config.yaml
norm_place: "pre"
positions: "rope"
rope_base: 10000.0
tie_embeddings: false
init_std_o: 0.0
optimizer: "adamw"
beta1: 0.9
beta2: 0.99
lr_head: 0.00543
warmup_steps: 595
schedule: "wsd"
decay_fraction: 1.0
seq_len: 768
Each number is 128 + 32 x the weight over its row's rms, rounded and kept within 0 to 255. Layers, rows and columns count from 0. The size above them is the row's rms in percent of the matrix's.

# layer 6 MLP down (transposed), 3584x448, rms 0.0571, rows 1117-1144, columns 224-279
size [ 94  93 108 103 107 108  87 101 105  96 100 101 102 103  88 103 104 103  99 112 100 100 111 107 112  98 105  94]
[[134  96 113 138  96  85  99 106 129  94 130 104 137 110  87 115 133 136  84 145  79 165 142 107 109  97  58 135 141 103 107  93 169 174 127 199 135 143 184 161 107 147  93 165  84  79  78 134 124 148 132 148 117 156 108 129]
 [178  49 163  91  62 106 137 154 122 169 139 171 114 126 125 108 166 112 167 108  51 140 128 140 220  97 126  73 110  85 140 149 110 119 104 107 130 112 209 195 131 153 151  85 136 113  75 122  83 108 100 158 164 116 154 109]
 [ 93  94 125 177  78 142  72 132  90  64 126 102 144 132 159 187 128 141 121  80 184 112  92  90 144 144 167 115 128 156  97  86 133 116  94 155 104 143 203 128 138 151 170 100 122 112 113 115  79 132 159 111  95 118 156 146]
 [118 161 159 135 145  91  68  79 175 143 159 148 181 139 119 127 100 149 219 116  97 180 104 128 153 157 153  87  74 138 119 127 150 101 148  95 120 102 113  95 135 175 105 167 130 122 130  88 203 143 197  97 109 120 143 151]
 [118  57 151 153 140 105 137  78 158  89  67 149 110 170 142 127 157 153 103 156  64 177  96 132 134 164 146 113 163 138  85  62 138 159  88 122  52 145 124 116  86  84  88 120 137 114 127 171 188 150 164 121 128 111 129 147]
 [118 214 122 117 100 114 138  85 139 123 111 115 190 129 152 125 186 106 164 120 126 163 127 187 154 151  98 148  88 138 167 163 185 144 136  88 155 116 154 104  82 118 204 114 126 128 126  98 138 155 145 127 129 124 134 215]
 [107 145 156 140 120  92 108 126  45 140 133 169  92 139 127 171 193 115  93 164 142 179 176 110 184 124 133 179 200 109 110 201 135 164 145  99 183 100  72 112 116 138 137  90 157 173 182  66 114 143 165 100  76  78 115 176]
 [133 122 160 131 153 175 182 197 154 133 112 112  87 134  87  70 105 128 120 108 165 148  98 120 148  79 186 120 142 116 154 148  83 141 201 104 154 158  35 139 123  90 181  80 131 104 147 151  96 174 151  78 130 166  89 112]
 [125 148 166 178  88 133 155 123  94 126  99 116 141 128 155 126 110 150 104 134 139 126 100 170 147 100 150 107 121  61 107 158  93 142 220 188 121  59 139 137 149 118 160 139 121  88 130 152 118  92 128 155 149 201 126 118]
 [133 113 109  99 131  90 125 144 105 145 142 137 131 115 117 131 125 150 159 101  97 109 110  81 138 170  95 158 120 136 129 113  88 119 141  68  87 165 127 126 124 153 114 154 111 137 130 103 119  96 165 187 138 101 162 146]
 [150 161 173 167 131 135 115 166 124 167 151 103 149 163  99 192 132  96 120 137 156 190 129 134 135  97 131 104 122 120 107 139 177 174 120 142 139 117 126 142  94 130  59 153 108  83 144 133  97 147 125  76 123  81 149 112]
 [156 127 101 139 162 123 113 126 141 171 160 104  90 176 114 138 113 105  38 112  98 142 130 140 157 143 154  93 203 130 159 131 121 106 190 127 147  97  83 121 137 132 128 107 148 148 166  98 164  98 170  60 121 121  54 144]
 [114 158  90 144 120 115 164 168 162 139 197  98 134 120 158 149 109 196 102 103 152 138 139 101 135 157  87 138 111 119 131 164 165 212  94 163 107  93 111 132 113 189 161 109 143 125 140 112 138  70 111 125 145 174  81 107]
 [131 162 105 113 137 152 155  96 129 100 134  64 124 114  79 183 152 122 113 137 137  97  60 175 180  92 131 108 144 138 161 135  79 120 103 120 150 159 151  79 133 128 122 136 165 147 133  80 133 180 100 176  65 141  99 127]
 [ 96  90 159  92  79 139  72  99 122 137 169 129 124 157 123 113 145  64 135 161 117 202 121 167  79 162 149 146 135 138 175 121 130 107 139 125 109  98 151  93 128 133 108 148 154 131 117 132 134 154 150  96 135 143 106 163]
 [ 92 175 189  93 136 137 120  84 106 128 160 117 132 144  98 124  92 140 135  98 103 178  88 181 140  97  74 120 134 120 123 160 130 103 153  78 106 118  70 157 146 132 112 134 167 117 187 124 118 138  99 168 154  96 110 137]
 [108 149 147 101 101 168 174 117 151 135 168 213 144  91 134  80 187 185 118 108 121 141 108 162 164  78 108 116 152 109 134 150 140 181 200  76 162 132 107 137 109 111 103 113 115 132 178 176 136 134 104 113 107 132 151 142]
 [148 132 115 123 156  78 145 211 132 125  83  84 170 167  87 126  65 126 116 118  92 140 103 116 137 121 156 118 173 103 169 115  66 138  81 133 205 193  98 104  75 100  95 152 159 155 154 119 142 190  96 148 154  96  87 134]
 [200  58 124 144 129 169 160 126 166 199 129 160 158 100  95 116 169 178 141 120 139 129  99 133 136  89 145  99 144  92 130 146 154 110 139  70 127 135 116 147 128 111 126  70 132  96 120 222 157 156 135 110 168 105 150 143]
 [113 156 133 156 159  61 120  76 104 113  67 150 116 100 106 134 103 109  89 167 146 183 134 147 127 151 153  96  43 110 166 121 152 154 119 111 134  50 165 109  93 141 163 138 138 152 120 166 138 125 124  61 106 143 158 154]
 [ 66 134 123  83 155 174 110 108 113 137  87 172  34 147 115 154 168 146 156 122  72 165 187 147  53 110 100 113  97  99 122 115 124 124 112  86  84 116  88 109 131 128 141 177 110 149  97 117 144 137 137 144 158 158 139 167]
 [ 29 141  87 134 159 134 152 190  81 180 136 111 116 147 152 119  72 130 134 147 145 166 104 113 154  86 153 116 124 179 112 153 170 145 145 170 161 142 174 121 118 170 142 134 112 115 162 100 145 188 164 173  97 145 111 178]
 [117  96  58  94 134 165 126 158  80 105 161  97 117 170 106 104 166 143 148  76 193 118 117 121 121 131 156 142  87 116 147 170 178 131 122  67 128  67 132 113 163 114 104 119 178 125 159  45  88 104 125 165  94 132 137 147]
 [160 139 193 131 142 132 139 130 108 187  94 165  78 161 114  90  76 116 175 144 122 115  89  68 156  91 123 119 137 181 125 249 114 157  66 162 102 173 150  53 131 130  90 173 124 102  93 148 112 112 150  94 131  99 124 117]
 [150 141 145 145 154 155 148 124 143 104  99 151 161 126  99 117 119 137 153 130 112 101 147 192 116 128 123 158 169 114 130 114 132 133 175 129 159 134 176 101 134 111  97  57 146  66  85 118 142  95 144 151 142  92 131 143]
 [ 85 166 171 151 183  92 100 167 108  98  74 114  71  76 118 109 113 146 123 125 115  78 181 105 116 148 125 173  95  81 120  80  86 148  82 164 169 166 112 118 143 101 159  57 106 133 121 133 110 127 108 132  61 141  96  68]
 [122 176  60  77 174 149 117 164 100  96 172 167 173 124 169 201 145 113 130 100 117 147 129 121 145 136 152  88 114 188 135 100 134 143  78 168  66 102  97 152 149 142  74 161  73 178 126 133 113 134 165 116 100 105  96 122]
 [108 109  67  47 171 170 154  81 103 177 103 185 127 114 147 152 137 135 122 150 157 196 113 130 134 150  97 138 152 117 134  89 163 124 116 116 151 140 128 137 137 162 170  67 146  91 129 124 171 133 144 132  71 102 146  79]]
# layer 6 MLP up, 3584x448, rms 0.0626, rows 1118-1145, columns 224-279
size [ 95 110 106 106 113  91 100 107  89 102 101 100 103  82 103 103 105  98 115  94 102 115 109 113  98 108  92 116]
[[102 128 115 128 126 112 130 161 129  89 153 111 118 118 176 137 149 175 147 146 150  95 170 154 128 139 108  68 200 127 142 116 113 184 202 151  87 155 138 115 151 149 182 178 124 134  60 130  45 123 102  99 134 122 145 122]
 [177 132 136 115 156 116 121 111 188 154 198 158  85  61 143 102  89 124 156 140 119 127  74 115 106 150 174 186 114 169 143 147 168 154 133 119 100 176 173 102 207 110  73 183 108 147  95 154 100 145  82 106 125 110 122  51]
 [189 148 149 107  85 149 146  96 206 124 112 140 106  30 148  94 142 158 186  71  55 149 109 194 162 159  91 117 119  99 141  62 148 132 156 146 158 107 179 105 130 114  94 133 132  87 127 149 152 157 115  98 118  79 143 141]
 [114 137 109 126 132 108 107 142 166  90 144 157 140  86 173 142 140 138 122  60 170 125 103 167 132 139 136 100  82 123  87 155 150  77 148 114 134  60 113 153 169 124 160 108  57  97  96 101 107 136  94 175 148 148 138 118]
 [152 112 141  81 168 143 139 155 183 113 184 144 140 129 142 176 119 104 110  97 117 140 106  73 150 116 161  84 184 147 126 191 121 105 136  99 143  81 124 124 169  60 138 174 139 123 124 149 169 107 158 160  99 148 141  78]
 [136 136  95 101 108 121  70 126 124 115 149 122 150 155 127 123 156 163 162 133 120  99 147 150 119 121 141  55 153  67  90  78 143 105 141  84  48 110 134 150 137 174 149 144  77  79 127 208 144 190 118 137  77 148 123 136]
 [194 141 106 113  90  81  57  82 150  53 195 105 142 163 188 139  92 156 129 167  76 133  98  94 152 133 108 122 131 175 177 143  88 128  96 155 100 146 140  87 133 133 101  65 130  95 133 119 135  61 133 147 138  98 177 101]
 [163 132 140  92 116 170 123 162 139  47  91 109 120 102 143 147 129 133 147 119 125 105 112  53 127 128 141 121 165 182 193 123 134 111 131 170 140 145 102  83 179 112 112 131 126 120 153 166 109 119  91 160 154 101 193 139]
 [136 173 160 133  87 108 171 100 131 124 142  86 104 111 178  78 154 124 168 155  91  81 120  95 106 117 172 139 103 154 169 126 198 126  97 175 114 144 122 140 100 104 138  84 135 175 128 144  68 103 100 134  64 148 112 102]
 [165 193 151 102 120 105 128 164 138  97  40 139 124 136 171 104 168 155 164 125  98 148 121 162 141 169 138 134 101 133 155 160 132 127 136 217 109 163 185  66 129 140 163 102 127 144 128 102 198  52 109 139 156  38 136 137]
 [168 175 137  93 130 171 167 122 178 113 147 129 190 114  87 117 109 142 144 114 120 169 140 159 117 155  79  52 145  74  92 102 160 146 131 154 110 129 182 127 107 128 105 164 116 152  74 132  77 123 114 103  93  93 184 168]
 [165  87 159 117 123 112 127  80  99 111 133  66 134  64 151 145 114 122 123  79 110 120 121 158 119 158 157 167 154 146 159 120 171 107 145 221 159 138 168 128 126  59 109 180 146  75  94 142 111  97 146  63  95 124 154  87]
 [ 86 152 113 105 104 111 115 108 168 105 141 139 155  65 142  81 124 105 119 138  75 130  76 126  89 154 118 175 172 150 156 142 128  73 142 122 175 136  76 123 195 151 159 148 135 117 116 141 140  89 138 155 125 129 150  94]
 [158  87 106 147 101 138 146 115 120 105  70  83 125 142 165  77  91 109  92 145  89 106 145 171  79 162 120  66 152 132  94  94 107 130 165 157 144 165 152  53 132  85 147  95 119 123  81 109 103 159 112  87 141  96 121  80]
 [103 127 173 105 105  94  66  87 155 116 153 134 169 154 179 141  99 131 142 143 114 172 136  56  87 148 134 119 170 117 104 112  68 155 137 148 103 157 184 120 144  69  98 139 131  47 149 159 136 164 126  66 142 129 152 130]
 [112  68 115  67 152 166 128  98 148 123 199 137 104 142 214 163 109  92  76  85 160 122 172 118 159 149  81 109 171 151  91 123 104 115 150 174 169 190 196 115 130  62 116 175  88 166  95 131 129  77 113 129 111  94 150  53]
 [102 129 123 187 110 120 142  87 156 141 157 153 138  97 187  26 177  71 153  70 122 185 153 123  82 113 137 145 117  87  97  98 110 102 173 156  64  84 148 151 174 108 128 122  96 124 135 106 112  86 128  89 168  82 125 157]
 [135 114 187 114 142 125 148 135 133 119 114 122  94 115 168 154 158  62 170 156  98 103  87 102 106 135 101 130 107 134 150  99 114 156 209 116  99 138 115 113 102 167 134 156 129 128 129 158 154  69  69 179  87 120 144 112]
 [114 102 193 172 140 110 158 107 179  85 115 125 116 111 162 175 105 157 126 164 130 122 145 206 160 124 179 134 102 160 155  85 174 143 120 138 119 104 110 105 162 105 115 116 102 104 154  53 115 144 115  98 129 112 139 120]
 [107 171 189 119 115  94 107 133 182  55 149 108 184 134 146  87 166 185  73 122  65 146 101 119 143 118  97 160 147 150 143 106 112  69 120 156  98 141 130 134 135 144 117 123 133  88 123 157 148 120 146 157 182  81 199 143]
 [ 99  94 110 142 133 100 164 114 186 120 163 112 141  55 115 118 128 162 159 179  40 132 119 175 140  85 157 105 147 105 152 131 167 108 131 171 121  86 141 165 183 125 119 171 113  73 137 129 171 149 165 105  81  71 144  95]
 [124 147 124 139  96 112 195 103 150 156 135 154 144 112 156 140 135 145 130  95 123  78 166 195  98 186 147  90 101  89 128  51 147  38 193 132  75 156 182  84 152 167  93 100  95 153  99 118 152 116 132  93  54  78 167 113]
 [128 107 131  75  77 125 127 108  77 133 104 140 147 110 227 150 154 151 162 164 152  98 153 114 144 150 143  90 106 145 139 148 167 132 146 124  64  64 142  14 109 131 138 151  94 138 162 136  93 180  87  81 119  97 133 116]
 [126 126 188 112 166 173 124  61 186 100 103 108 123  92 192 143 141 111 146 119  85 113  71 102  92 147 143  72 170 103 149  46 151  70 159 171 129 101 161 137 201 113  46 175 134 148  71  94 103 132 126 108  99 116 146  73]
 [129 109 100 106 154  94 140  24 104 111 100  87  86 108 115  70 142 117 117 131  48 162 135  96  89 161  81 125 147 155 198 112 126 144 151 138 111 136 161  94 229 114 102  98 111 137 158 113 100 129  93 110 178 166 155  93]
 [125 131 141  94 120 179 122 164 138 117 131  99  97  78 133 112 140 168 119 110 144 165 143 147 129  92 128  37 125 150 124 117 167  61 188 140 130 173 192 145 168 149 131 104  88 125 137 177  95 154  89 134 185 140 141  98]
 [213 133 157  80 142 154 100 114 133 118 142  78 166 127 136 132 146 162 107 102  88 104 137 185 162 144  89 127 162 192 125 123 129  81 141 194  99 103 153 166 200 122  93 138  48 107 121 176  91 155  90  93  91 101 140  97]
 [120 123 163 135 105 153 149 114 189 103 157 149 166  95 149 113 129 141 124  87  97 126 150 128 120 126 112 139 155 143 147  66 116  87 166 144 188 153 107  97 122  83 134 166 143 102  74 148 127 141 181 139  80 150 183  75]]